Weights of a small transformer language model: LayerNorm before and after each block, 6127 steps.
Each number is 500 + 25 x the weight over the matrix's rms, rounded and kept within 0 to 999. Layers, rows and columns count from 0. Numbers have three digits each.

# up: layer 2 MLP up, 576x192, rms 0.118, rows 105-173, columns 96-191
# down: layer 2 MLP down (transposed), 576x192, rms 0.118, rows 105-173, columns 96-191
up105:501505491567560514525493499475513505519534555512459515472519495516526524500505497503494508486459483481493495470499505479497497527484502522484502476559499467544534527487539536496479530480535468507523507540468462527436512490493508479480491505453525463511497533529500480468479480515509448479
down105:568497461501524488482504548515495470535502536510492509466507530486497498527478503445478466489500516497525482510475517478449517491458509506513505513511558502472516481487457461509509555509521460474500474532476516469481509519468493521462524541509488521437515480540481494470532533510469545537
up106:526510500514533487548549497467487498499491533478528475472499501463474496506515499505510501448491490539506467478515516478527483529493476506494477490480474494490530527522519518454520498545520504499538561549531506514476497517503461514501544510470504500503504447500498472511523474470517478517
down106:508502496527474507517478491533487538532509505529523462520534525478510516491495447474521471538481505506490513473470514516507502491507453509485498524452495496521510501451490461535515480506543487535498445553516485489468533548491524472501472471493494489479431498499506488513495485492505508495
up107:504476475517505515484499501510515525475484526466522516488492534547506573524481504531504463507487525468522482472510479498493499481464508515480449553508511450499510502517512494492517506517519498498475523545514527497506511522470524467497554475489522541491495504486495564518492515447488551464
down107:455478468481490517501513519530491462495481503467475504492520504520484500509473479479507482512529503539497503530468521535463531511465503437518502488477496495485510509514473483493551524523502490483526437510487501492542475494502516512491562512546464460490481484479531526513501472502502570522
up108:476522470555502487522482529500540537460510458466492521457503499474520499524524501503468546506524494550465502498493503490462449511476534485522487487476565491452472527542485501503518461533516508470440538503520488444514460517502449510508481486503495504494525490510498490472493506462472516533
down108:513520510453502531551502484519509448503485469491506488482512497527492513490547515507520548503513499453512457521461534474528530509536498499467497478483510516506497492543535528478476498497423507513507526470527485502477494461441467516508463524476515507505528498534482482486486501510512502525
up109:525517467498528457497511483527546569461536500518540559477515496493485504533524538519480526501521489519465446509555502473517463470486474524503517446499531459539479570517470478504479497534518461514506464494528499474535476464499493477462492458500444509451501508520556525498456512490437457501
down109:515527511527516420485505545498456415464464519519507497496511460525483546556515483508491486476471482512556557501525479504517522547519502484496500506529519498518446462538467519452480502435498512468504447478525467519499511480435543533477527495534467484489498485504502563457486501504471528525
up110:470540474501500472493496488520555497493533493447474506526500517493502480515494538486517525519501497475487467472463475535488473488521516524494555525515554501529469533559549509484492526490515428528530477491544515497528471499515473506460470462481468510492497479520531535469517474490452461540
down110:505512518487523484500462501532490500493495415496508517479441508490478507508554485499530477516483484486489496521497478486486480526480512503519481427517506444489451510474577510468481513508492554509483507530470490530489494512491488483540522489503473517494543495482513523515496507477532513513
up111:519512514528503435492449494479521565476518525487505504466496491477508517463488507490498457504521503545472549545474478495464494515504503498507483469511542518512544520484616476499488512493517463511487511493500517469560505484511493494507478499471507516487515465483506492498491540505480467476
down111:515536520532488446524467502487481536473510511562496497476478474510511520509476501523489492526538506531513480518470456547491478471451453429463547509500544490514502518496490485522493522545533514455481475493528502496544488500525496512509516436459480476471474489472546478492474551484487524478
up112:512550504560477516513497470498515519509500490470506530482484449467477528482492470473518456490474508506487440557499481509502478492498491482496474480490557486490511484543504494524466478523516509505518541543493557435481512494501496498458491467488540501533536457526491530484495480497493495519
down112:519488515494503536530577539515510501510487517518495492489515442507517520533485506488533434506512486486518491449513538498473540445514472507519475519449498499498487463526486508482489500565534489493503474497500540479491509496470546449501502507501532426486503483536542509503477451515519500493
up113:457514512518504532532452523466525562506493518543446490520493469456493461486520496518480505461507513510518473483449511504482498512475473512521511466519509471535543485487496460514513499475535491479482501480490510481501540517461542489502494471487449531492510503507523482465480524527469492470
down113:544471517474513490525495518556461523516503472515502447451476498511475493516514496534522483502541481531489527489485499462479523492492506472519472472520514490463445481534526462509552528514501463490512521505518536516523519487520506525509511522485519495531490471522498502498568474490513522490
up114:485489511498504484482471513524506520497547547471470477525490504532463514487492443520509492507486511483491476514491455517508502516522516506476506504511544484520478519514501505534521525462517467535556462545514522470520497493480494479473458451520499518491483458472501509505518492517496497481
down114:505481521480507476509491492537508513499492420464530518491459514486498506476537520504524488505490487517469489536493531478485472506484533516499476427525483469474484492480555519495475473519480523496466537510500500515476487516519492483508515489473518520489540515500501511519485498478535483516
up115:504505451526538520484432518475507489541547571504497523471512522481467499514470476479454522513486507544447519507475496504469468489537501467497514458527503497496455507480515494483525503484535491508523506492452495478472464496504445539511506497494482478474529469507527463531519490501494509490
down115:477457499469550520526504454540534510573505511440462458543487502433529497536489491477496501516450529488512504505447504463450502505496489492543485513502488487465503506523471483532501478521491502524508495545523496469495502566524487505465521526493504533554399553471490473509427529540496462508
up116:489542557519490483493500515471510495497532524476531529484488460511482532502521457481502541506437488524487502468485521515461486493460487479480478536490486478488513527535522516474531473508508495465478474522528531503467521519548484502491506469495504516485501481473517527550513472501499543566
down116:523493516445473444516491485470480524532495530505518517485486524451485525466493514515463513495483490492512483457522532461498483487493487522497491524512474517510524498473497472479501499487455527501466508562501470515494502525531498494467502494523510483486516499535501502505483544497493481490
up117:500477511482498489526545481491484472494502482460539513481525537484489506525544476479514480487480508514505493478564531526494497513508541511472495519551479502570497532568513469506490500484487487501523544487550480490491493502513535517484499483490530491497466480501525528536524481490481522509
down117:474496527511512543497454494485527505470520463517471484518496464521520526522481517536488523480522519488467462483437479509503476469461480486531457482454505511463471507472542497473525483515505495505470508519440520458515449530473477524515497497489489513498525515465507489496488522497509516507
up118:469494494529530513505492525475533577479496516513513483490523423529532535514479501522507501468503488508445532461474491496433482478488509482509473468489535480516481504498523524476426513488501503540481501500510492484556520494461517489513542489499495504452540493462481515520504472462506525495
down118:495552541476472494484492495552526467519529440492462468506446539506466496493553483541548501543516483513505554489483523512455500496456506501515518435483510494519459503484551503505481492496462509462470462521502483494491486530508504538494472472471497504505547533470506546507450548502520539487
up119:521479500499502453485491487464522524453507452495491502469496486461542520469488469520471476479495559509494479507498530501479491496478531499446472487524500502478462526494491499526499495465519505507488521453503508505516494464490483527545479508488515499492481470466504494490493496472501547526
down119:509532539452483481483507486507493475507481505463503528490450508499520510515475519513472445505489485481517514510514494520510510507459486530508500485513524495517467525507512532532517523513522451468515496495478476468508483479472474499473493496467499463505524502528479551487505493504525477483
up120:517500456499525463508509509483546513479491478491516529515476490491504488510495545508485464508496514493452464526481528492489516505530518494502492488497492488493538493506527503484488518518508517524500528510481528498489488515447489493461462508469451482533506533518522483477544508450481488486
down120:489477526481465534537459481531517508511535580519477519496524490480481503514526478539519553526508506509473502489531470482506490521499475495534509503496498489513511498514501463473500500509478486481511498492474525491492503516536517503545488477495482498516476496485524493516492514518479516485
up121:504535485523486442500496542500471502500504525459504486506500469555535500501529506481486463490517497523418508538495516558442521498495483450556524445552550491517501471524512511489498488488538507518490499488503487493531498493492446479477485487494502487477529461526514502479451539461494466523
down121:494503529497511527458455488537463507502487427510492497512471548497503489506563493523501498523507520472513497538508519478472486489498489502506478452508505491492484499472542512516502511476478547514460516524506488532500510521487491499518484534481510517495536530490486514492503529523583449471
up122:524523486525503503543509517487512491474510566444489493474534527513499519519509525448527526459462518486468476513497484468503493529471516516472506475503500514504529551517503520496545531519521472457539561493470489524470493533451514491484521511495489538507522495510496453506491501475511500461
down122:522503536524489527538527478479500545502517500450528485475489532505531478527512513519528491471538467499540531443450561509489566472504485543470501499465512503510511468513521508536511513516523486477481510535518461445490507535454473514507486506503486538501518502509424511507514508506510496548
up123:486512540512514488506493521473504526505508479505516523479519546502499533554512454439492486520506502534486517553532481505483488516483480531519499500499510491476533527520499524490510501468507516526500562538473503477485534509469446541547513523501525505475522476492500519524452475500454466498
down123:525454466469471535504524513490515505492477501506507498531504490487487490464489470530490551461474498522519515474491509470497509528501513508498500515471478505491491486519498500511485525485520499537525575485548519545482521548460527504523468479461526481440497482515511516531521510464478547518
up124:505488530519520487539503515530502462529463556497487530481480480469469516488572463500475507476436477460517506557498457468503464527477504489490508520520480467553494522518529468503503489487510539481491537489488535524483512501536503461513517498467491503498523487507509478494497505493544522508
down124:451549528509534483461478546509485435507484489551489548483461489484496508486521504486530485490504487482506536450474469497500484512435489500506557475550507530505534487530540482523497492491509476531516509507534490473508463500461531538495496511459439507437539527490500445501515500535509553501
up125:460513516532530517505472498492482505476508542518485513506529521447480508489528484534497493457487528500500529480502510522518477492478528509515504481482491501492516515473507498502521468528505500463545518537489526505463524508524479483476471496492424517503527474465531492512530541470524504501
down125:455492487498491506482507511542499525459524456467513476473475500482528469520531522530521503523553499500497503509515541496508488469514474476516490465493519468486513485522563458535513519482508489480500467517496526511502541486513486527517465490515529513461514461501483520540482489503523510497
up126:501499523511499490512493514500499486461525515491520490489479480502514506513528481512487489510471502489471461484455502500508506491482501502432536517482538500499496529529505526493508474450512497522557467486493517509524511464528497474505459479522451480504512484509525512476552500495522511520
down126:510483506476518494500472507548488502513504407471484492488439523488494506491550521511518497516493504524469514505502488499478482524478511501507497423515504463489475514480567509497491473512497547498467523509480511500511475528493496495500516476473491512486513517490522518506489494503530495478
up127:462489496488506499530513492526505522531525515492497482515499482484495490481516482519482524519456509483494512454489517546497473477510501499473489496523517511527495506516499501514498520471509490496521476493486491494499485480507503466480496478500474518510499478476506472515495491524512501518
down127:521495511480519490504490508526507493487507407483503517502450515513477505493537508507532487490492496512479498515491510489485482519485516496495472418511488481497485512489565495481499512520498520498487510506476519530497476507516491493520515491491498514509512495502519515517496511497514503504
up128:533504470522500490492491527459557493520495471473518506470509477530449489493537465463528519497541478490489453516487514502455501470478530463538498486503519513501512500504508505534526492546514456542470507524518516491504513490477467485508516504487491508529470473496476524528504518502502488462
down128:494521480468489483471533506513541457487513499519500508514497510528497501471515492497500525519521554475478457502493501496500481459464507492545521494498548491488517516523541505507516508509494483517494497517482505487529514534489488493517512464513502504503481470484509504526513504500510510499
up129:520495480534506506509478554468490507480439523464468523515483509463522514560499467470502508505480488522497527495490479504477515513509532465499513523526513455495504515469489503473545469516511527451482506500495493486485512541510521475461497502483461506492511512472482518462470490492463493485
down129:521498517523513517510496497525478521470472504517481509461538542516523480488501498509528512524475509501503525502512518490452504503513523468537507496494532484501537504483496523492514496511554476470520450516468459509490491481470464529499533455531464506521509482514501484483489506515477517471
up130:498490510528520481533472517480489495531507505507529512509451505478476468484509526493476490534464450530507522482500508507482471490457476496519512502496505460506530487467513534521462501498507524483504461486477504508484517527473479484515503529505425496490536508501462469502543505498507467456
down130:478503472525489532502526506487490485513524553479506511533535533533551480472460544509513479521546503551495460500512534493501502515533443501528529530483496513498501532497498456506496486492486486515517427473472515555508534491504462514512518550511488505535472487534536470509544490481465474480
up131:508520498491513508505481465489524504467481481483482513529470470484507493476481486510498487500476555490487493534455497500492472471440527519512480468538521478535500504487495471502546497520516484481453500504485476477511492539494506511491521526472504513491486540508519488490471503456481529486
down131:489486525521510463501537504566463528501496482457566501474483523529491476535538495507475469519525474540494509507506556530486509491495466570487457486512476511493554481532517476477459506474455460514503540483488488479500512473493488498487471507518528523512469460503522530474527466487504497468
up132:482513472505507475534513504470508533444486522522452496466482494515506489505506490535495493461484474495487546491489457530480463507505515427525501532519498494494480539491459447513467484522519528508496557477481488546497545517461474477507502481493485496525509499513502496501489521513466524436
down132:510525534498513493522502538504463484487505510500529482471482488526496512539494475457459502463546479482488472473511526481546516464509489507494534535546512491538512503518534510484490517500526502496518508492500493472512452504493462480510452524460505508499476508521494528504505480548501482508
up133:541505425528527456533483523508532514514482464447474483491465465447515536483457469514490465524481508521473485521522465530465485465506558474524526480515514477486541508493490457494530491526527457511495502514477505501516512510523477556468486494460473493493505473457498440527485502456479518530
down133:515518521474420467522524481537492483497496471473525478492455487525554486508512485550466518486503503501469547496496485522528520511470548503476525474488511471458510489517471521508462494525517451476488478533498539507485535485528496514477515506468488497527546511468550538493524518482511534504
up134:537499512554515489505482569461507530558485515479495517474519476534498487486517493479480539473485481490482497483532482471507475492509481506506510492508491492506508555510516507504442488517517465522493484538508473483483480501447480507523500509511490455521515463475486473516507499531479507504
down134:495504495496521502505509511499492486509518483502514531498482492537493489511506523452499474506527488503469514492508539501509503485497482494493483482492507570518558517457490526537489495516453504500477470477523489517484529498475501484444500573497493499515524512514490478517485519506492518499
up135:439506497498529492540512469489482533536477467520536528502534507463531506511572493498495485536522528551525526500535529530496516476482472487506520481507494489515542483502490481522473548489497542477515481509498534510491510476541513501465534474482478488459530490535527533514479530515463473481
down135:521476528484511526507542498539531495484541441459482513503480504524465505495520493502549537467516500492480440515522481497511467497475508473486454479507491503502475479491583498499520479521468537523477502488455519529457478509509482513523493491510502519500516503486511513533489519474555487474
up136:533549474520544501508480516503506548498504480551506494482512483527493481504509445499482481489500469475490443504550454502479470451495486507554514528496512486528522504484492496521481494491563472515537460522504501508514484469522513520516494446481516493456505500503528500491511493497461505475
down136:505510528499510475468499485494468499508516478539510506493492479507468466443548478551541538504490526534496505489537475494470545515530475515494495501480472488527460477522521476521500538533524480517504522521526467537485525543479507534557508427510526512469526505487506483518492534478479485492
up137:478467508528559490479503543456505508490493519516530493497483449498470537540537493465485479470490487547507485513507466495482480516472511489512501515519499461499489487548506547483493521497524490486526521549522514501530484500469527506518515482512484504476495472487491488519501503509493516485
down137:533495522516503509506529488491488522505487513537500532526530485500488504453515531477529495454483505520457479523455486492544482464523519466473492509513494474515512511470496465484495523489502463479479493464525525506494537490499496503528490520505495497530540548498515509508516505460478515491
up138:474546461536519481497488463489528498497490479526489472477493456514506493511546519533476468522473459475495567499452485452499478561459517535490468457518510512504517490518540504486465528487536502491483469494491487490466443480482449498533489505490521503526518475473556495494522521462466493504
down138:461494483507473498459475476469494510460518503487477497537529512509537498516469501474502468526531525510525516521504532535504528520529494482530470556513540513490472507539452531477488520480502484456487473451484523468538535487547522497505494504539525544500498524500465493560455550528479531514
up139:510521492539534459533506508477535517460463505482485495525465479533509506540503517515474488521490496515490475483526462513492470542504541496505503520478548505496551502501535533511509488460513492466460498461485476476496443501487455492502497530517443513537518514478508504471473521479490505511
down139:499537505524477485474462516480564478482493533501520518497510460525511451531459499534472511531520442479530506544489482528499487514493502488533481538516525504522515493506501511543452465488549512506493416460506478502498498504490522491515504521521520524512531479485439532486450480481512526506
up140:487562470513500507504502484476587564504508514522494476508484464533489503471471512492517481504511540502478515499455496509472468508485529526503501487529512466534484554528515497507471498521521484522492519485524429479500526483481499525486460491509484469475462472503515500531511493487442533495
down140:461491487503483468472494465484508513526488475520506502505511538455515529501484484506501529537493494558449503498502540459506513494556487513482499494482508511531477527479540494489494527508451552474480514490489465519497538547525466521512457523470473511501508498568484480516487528465517481495
up141:515450531489502493517519500519512535480532533468512530522509503497509497498533512516507517495461503492486531495502518528486477473475562489493516478534511488497511502493507465486473509471508490521486517511535528470527530512487487505492478480503481487470516500539506525456516490503475501563
down141:488503469505527502495459527524494500494504427471487492503452506516472535506552478509525474494471495483484490509477500477489485507485491504482456428502486480486475483477557510484511511498503554512511506509474523513497480506507487479524487490483504517534511542478507493514508530514529496466
up142:500490503536535506554467578463500501489506541520488496482474478498485462475560499521470504462444490534488498466519516498470444576475510508462514527492519505508508498550522505500542498497519517489518539495546513467449506509489465491524489486481518533483534533511489481496470478487455494523
down142:477500527530477516475464531494522552464483528480478501479539490502531442503496481485516510520500531511519541531497492488495523493532507491535518517495522477510505530517462462542491520500547488548494445496524485484514504507534485456529486494494485541510513516503480504513489501501467493487
up143:487514504521511497530539501496554531495509524520529506478490454484528480482506509527504499463490513528486495522500464514491484450499497505453476516507520452530489509515516492469518499489508546504483541471520503474474456488475496536468481461506515460534482499464467511504527494505508499539
down143:477507477487509457508475523452480538489456483436496492540548543503488528546506517524456465540480541527483471535490510453537515507489473501481520516553477496499553512487455515436491490474465485529491464533518502465508486498522455499517515508503477500493505509523462525530509529502462493523
up144:485510482541502497529536508511496469478518467509488521490531481463480500550520515451474496475504528508513487490512503482510455523437528545492471502500533537489570470493496524498507498505531497501472524482503509435468473485502492519507510529506513529470486533478499469479473506505495499529
down144:524519512455525509478530490506504491517507451462476473528471487486477521506515526528520506495531473483501502498502502510502531503512468499551507432508463445486487519484539483501482513483496533448490490496517509496505526504482517517493473482473466487525490498494479510510498493499535537539
up145:507487509523520502534475514503509488517483472511485538493524462456519478502532502487515476452494505544482529493459475512467485540472530478510505498550499509469506501557469508527451522479523496511495541529525508519494512491497501473496473505441539469491484451484455495516467535513449523487
down145:529510515528484477493491514494485519530466499505485536492498505507493522476517481512500454529527469534485552487523469520464505480471506547511499492536507461511506499523521529558441483477488521573515486484471500497515526505506484514479505502476528516482527447482477482494525500521509493472
up146:493472494515520446546477514492542509534481463522504489479446517526458494535510452501478472451496503491497545506464524515478502504454502522499470509530522507526494514509472532524520492531533502487502511465492535512499471465500504474538502476500513500500508441473516479512500487475518524495
down146:515491497506484542517475511488511509505520494521479515524563537484491498465511449523535507478467483522513534500535497515511495507514486497468460529454436543536529521508494497539477507496482505523517458498481474517444499495519517495518467493552527502497492487482469453514506513485503533478
up147:505484513493500471481505526477501551447501467483513519497510529525500476505486547471496450480492494503484501480501521541497474527491533508524493498573505474486474486529563496518458505508516449513486499520480481458518487480547487506513476532483462513486531481518506522448502489481465502489
down147:486522491514495480505482513484478492497500510487503526516533486520468548478521541500469492526482508457452516503537531477518454469501538472476495544528471490471461542516480508522530503520476529499454493512463480480509518505532502478526535502482513512503501521468491535543461505497491477511
up148:488514503543532508484490495464514497494495474520467508504447500450495503512481485486477470457455511481507520510454470493508510524494491535525522519497483489525544503538478529491515499497496482495531561515475497505494510509484521504525533531481466511520503447510515461500482509511469486525
down148:504482515487484467504469504505441523534457492534499512524518493525466510501515554479487456510494498488503527504461530475518508491520488468478545513479464519534525478453454519517464507495495523506497452523513527490468533495442506459499504550460506491509519501478474511528519520499496503506
up149:502474530535503483533471487492528522508473481525469510463522531470467517531489478540498482499499495508479489533473492519509496474443470509520453517521496476481494523501517535524516478522517497458502531527528490531521523486512503492519513498496525506517465477482488470470510533510514485470
down149:526496506468506508519479484521481500523529461506494515514496491526499493500544511517503518507492485530487493515529486530554500452493483509488486464524484524558502495483485479516485483517483507509475475507533495505449484485494494442528478491518570487490503496502483506508473524485489477498
up150:519480494516512488475529503511536481450521457501473469478518521528539488479516533522478449470519516499469497484543486513500478463507536502445536452503492524510493503514512470502483509477517485546521475488514518513508519511508550493505524476478502475485480475523538548450537484494522483499
down150:521513497521503487516435522521489510497523452467485500504504489494489539495561470520534486522463467507491505493495503498464514505485508522510447460501484466482470489506545542532510488526489535506496516496504520481448506499505494500477492496505496525512525497473511523530486529483526510475
up151:479502457513492506484530497506524484470520480483446516496478505484537483443505505543498493482480503495479525499506492499442510494462499509475496488513526510498495496523541493509500544490499471505493533453487479480535547555538476514462487529515509500521479432508499459510482543516516501509
down151:450498501459526507481496518527500457502502424488476543539465489510483516513541456502526505500485526459513491525505502507502524518499511549495508429493523525476485484484555533491500505517476516503502511501478503532473468517479482469499467462504513515508542513510462504498510476561536495531
up152:516545529502500475496510481476575467458510503508500536505462514523498499523497487538500471521489530550476520458523486533483483537440483500507506499500480467496550488513467465488515517492495524510514536502483525506492502504480462518498498468501494476492532467523522551480474516439505485482
down152:487510500476485499537468485497493448540485516534490511469534467494483465493480462519509482543498497471483486479516522502502484521465496485499514522556462502531505467524510475515484481521490517491473519463503512491506458512547492489523553483541486482461532514559509519503463504463474487469
up153:543535485514537529498461548518506502537520516442468504497509504498484520507492459503501502520500473487474447517464500470512485488520554496495521523477524474519475532492489500507488506521534489496513465478494512476491491515548500479479488507471487473513473500431521471524463540479484500503
down153:444497494506522492462499494524520518485461495509491493479480478503501487510512566519473482502492534519504476481499507500475524530477482531515493481495490521462551480552494553486454496477477480503516527539526530475510497458496492578485508516558521510465496477523511484477481466540459507493
up154:464481503505504460506508506484514471525459549536502490463478495475466485521500480503517508497464480480503500457495494511490487516471443488503498543503506504517524489492473497513518527546519516482508510530531556528471513452450525459515512513448497504478520505521553500511508527479495497474
down154:508525511456496528475478474495540481503437497517458532502500516478509482497522522461501487522513534517499494515514503496537501527514499487508530493474512479494507517487510496485501511519499514514485509555461482489471520478457513481485496519459450512459492508511504499484531481503521475549
up155:494497485505511487526507512483490500495525524517483497480439506503497502531463498516492494466502472473501502454542507510490484509484485495500532437532501492514494500558465493522478512471512456496538470533498497490532486535470541482505499511473491472505485494522513515560496551498495496483
down155:546550528514526553492502462512515492534512482539485490460490470510477463509468515538549525493539494487494452486505514496536439512500500494514541466470502504497529475469513485456440525493463526488489508484501549519474530475478472501501472517494457474483524505525522495441519495496489497513
up156:450506501541534502518475499491523449539518532550480495486477436477472502513484481502468503513488490492486533511454508512516468498478495495533540493537518493503484489506526504512464474523500489510472508513488536458549460470555452484518522512487479479516527493476495481519545542530466508548
down156:484496471444506555520507488524475487534530484512475493536488524496486481509504522477515500520511501508454494518518516475497517498498522491509462494505524526495523523488490524526491501503468514471463520476480498524498493500522465472505532525477486495521493512488508494527482549505494477500
up157:531503494517521491487454481467539505474466478471461561497510505483485501533538485507490484515487475514483498517506476494508482491500509539505521539529523480508500504485470487522516489475517466522500474466491491498467541560471487444464487477475491517524491475510504548510505496435508489518
down157:492490471522518484435510476483471470470490539508488508524499501533490483537468518501488470502491532519478497517477456541545473515506512492481450532473508492527492448483459504475466496495496513518533533526519522495485498476486525540473462519507513480503485527482543457476513492526530465486
up158:485477499559531507555507520469488493485511500487472463522508478504478518499521515493457483496460514526506534485505532481490481526473536536449510514499523502488512482491534532484535483519517527482522529478506500494476462487468482485526511531510519536500537556463475446473468521471477503496
down158:497526522523498553476501537505505499490462480513473493498522492517531476520493522503486497527511511493516524519519462504517512496492477484512494503510547486533478488544516473524468494514519492560483427496486449462519520511499547487476488500500488535470492493467482499469458476501508525512
up159:476474470511488479535491514499532525501475443471539506495501513501500466505506461520499499481493458529485516492519527458494497516513502453476497510505481493548526501517472537455530491476513495436470517466489503480473499498466502452489477518476518532491510526457446509534462504489472507485
down159:494549508495517503476504458515497492512467497544448502498525535508486500518537543463503506494492498535505544539517485526531543477512503488532502467491489516539527522504466505516476460483527485506490464556504483482464496494478504522458564506528456524523497519523519506466488500482494549492
up160:498473465510515483563507510498474520486466460507503545474471537503514463454513504506490488461512515526476524503523513478490487533508528481504488427532472505514508501526508472506507539475499515530467492471541455501473515542540529492488524495500487490496476487497524476476468515480523493481
down160:516541498501508508519492488525495502489479533536486531489540460528482483479499446578532506482476516483480466512512455463529499542461482451487518544526481452479499476502501498523480483468488550521498510483498502499494514485501550515512520479531443501465509477529516533511547504560493479514
up161:500478465567577519518527536503513487497482492522473479490499533515490518465477479493548499498491465478482501470535482495472503480502460475503495490518495451469531515530488507511523470454522461526498519485476486519516462470521520539516510516522472514464489519514506491459520473490467486500
down161:529493498510493479484508519516476506486507524553538495520497492519494484446487490491537493473528481510443506497506519449478478519515528485484551511505524503473507513477479478527525503504516481500508504486482512506515478525503464510521530519552484474463527479516491534500437496502465500473
up162:523523508527509472509509495472552539469505512441544458497479522441530499499517533470493532489511503501498497504469467460497474497473492482538526491481494443465524511537536500543510476523513457475484492504510506481487475604494517492474522466485522502538521447472485528498435533478490514538
down162:469456497518523533503512533427516495481522585498503484447562513518542478499461509494470536505506451546506475494492459454511507525501438523488518565430472470516517494567464567539455479471507514466481506470468487531498535562460551474521503507450499473563513441530446557483451491511528519525
up163:513480489547497471494493529498477527508503488506524506486463517507523561510500460476455539481473538550502502466499519504480453493513527494462477511476532492480495494514544516483533500482508513459464500487485519432493460462519492476490467495506521541508502476488560503498498522486516513508
down163:538467507505444522509515494519484544480497502528506488485518495494469566460501481487499514499479509492523478454486509495505473506476513481503452506494480543468484495511508479447540489525466497451490483501485533495498459507532525472506523492567527520520487504482553461495471520511477570542
up164:521522507515519488515533479511478489541532503447483514493479499480459520499543513470514455526448500456494466498501491493532506498527520531500490547491492491534487531521500514480485516542516511517494507571470565501490496498515491460477523509471509488535474536470504507486493473510531472508
down164:494527543441494506489558467458490516501500542487491506505524440481472528516488504470486505517492442480442472483512518468513505488540518525512498538508458487514512499489518519494502460533464540512514527506505531504484498520548502529554498480536508464470545486503488489512469505514531504469
up165:459468468518506510502478542459508475517492537477482534488516499489492510505504476519525488507467419546469457515482499547526500518502494482549458514518484495508514523499516478528528478513513553517526528510465480544509493530512500469477543491505490559492506521502466500495470518526494494508
down165:507468458496449524485518544484472537477495526508491454557506503577517524499484514490499490510503498542495504507531471509515509469440508519543538517517498486492528490497448480543538478494533479523498465476435469512556470543521497500490531475500522503502488477475496547488500480502495494511
up166:518525506510502474530515519472516488510530532452523496494526490470507522444506470463538509499466506478511494450544478509506477503454470514511484512533503469502501516469509527517494477526515515492486517539498486504505495533527532488501543465485485533449530508470501516494497520532540478489
down166:511516536457470473522493452454521514527531474534508540505490486453496476517490457453489470486512482531507498492510476548504485505488471531474489474481461468510512474470477471498504505543454491513462515509531482467531484493538489513504481471514531512482500510530479516499482508514535485522
up167:471513504509505492529515529497497496515492513471550494488467516499479436528502514483510499528516479502484534526530503531487480472481517494501526511522559502537537488530518459527505477512512502511538467503525521452545530492473529520499514479495488504481534483453478509517437506541484449524
down167:518496505490506513494486501515496540482533453498497501520467543501485547453500516475553531470478504502489488513516507491461493530503491529499474434498437488500480485515566522494486486549478490480473516485487519526484510479546469500516507518528543519531489504510539523505524500517514524474
up168:523515554512515496516480538525481501536464518464503551508493507499525532497536510469528500519504464493487486471503489494471486477490508543498523500509481498518514529492531530508504451503509496506498483488457515513476480511524511478472543524470495527440571525514462469475488497482491504498
down168:497514504524471525495548506502509452542458530450512477519509492504537525468494495518459494524512488493532496489494505513497527509503477532474487532517495512486519548542491478484480497491458529505492440512485478504490510528503511527511527510509517518503446531507461517498475514506531552513
up169:503522439520494472515523536473505500500477519472485477459459523482482524477553470480516487502460484503515513528534474454498502484451545509548534489491538469535524495558475541522469503512525473529476495478495506507547469484506510484479556508493498536493525477497510491499486543514446488490
down169:507472452493484485481522511477517513516537509502503471477479488517450520445513497480508472522507475545522501532579458502524471498434509575512493503504460490512537488516516518520473491547470473510481473510494440490488472449499495538527513532510538510473496479532499489503508503552469527480
up170:522499516505526501542488526462519516479477478523474461468475541510515485472512551527509514460482491541500496473542477493484467489491476554527537505498479497540508537464493518543499522495518515535483500497486490494491482525456463514495467509500536529435501430479531482512490503511520494509
down170:523499512474493534463433513451504559469529468540496549529487508530538475473536524509516500504527481524465492487521456529502477490546433496487550468460490501520532547441479503514475492498528439491455487482500462473537517514481502495503483458485461520510517426521496504513524494527485524492
up171:492448481512486505525498547476497477495492480497479543446495509542539468528517471537518510477499503486463524470515460484515507514466510517477487499564489489500472497529495476507486481496514511514508501487486496498537511514495530520532520468509493530492503510491509515510492540488499523507
down171:482472528492502511522491488495464497472511503510529524482537518508496522530491470475465491462502480475470522472481459444546522490508484491496521526499469491509476483482478519511517484503477501495518498505495516526490471499494494472509504494511507513535487519503474483546533530508486488491
up172:486513472492510511499505503484527504461510509508556512503503522513484498518471492480457458449465494512485511544502502485506504526509505492481509450516510503518528519541506492532497463516490512453520531509480530503522496503477476526507520517514471487487527421525534505524490509492479503486
down172:527482531473482482509501462512507529520503485508488518529492506500477480527478498519546490524503525495516489490487507507503466490488506510502524469490482491464500530472497494461482499530439535503484499492508543515489514520483483500454512514489484482546540519507487494501526527482463468484
up173:485509512510513501550517510493450564489498454522499477493530521519487481489496473479483486487471525525482513542493480448484481482469546510483520526514492497523523561442470472480540520528525489482484523546506488490499516527509446503517545490501523465500523468518490463510477506507465527480
down173:492514524520497520498510495530481498524427504544521456500507522500553465514467514502483492524528509481521532530475515517480554502504456513533498477513515506475493518486481495488461494500468485476479473534456504536457490522451536486447520528516485499508508524479501493463521498485505523529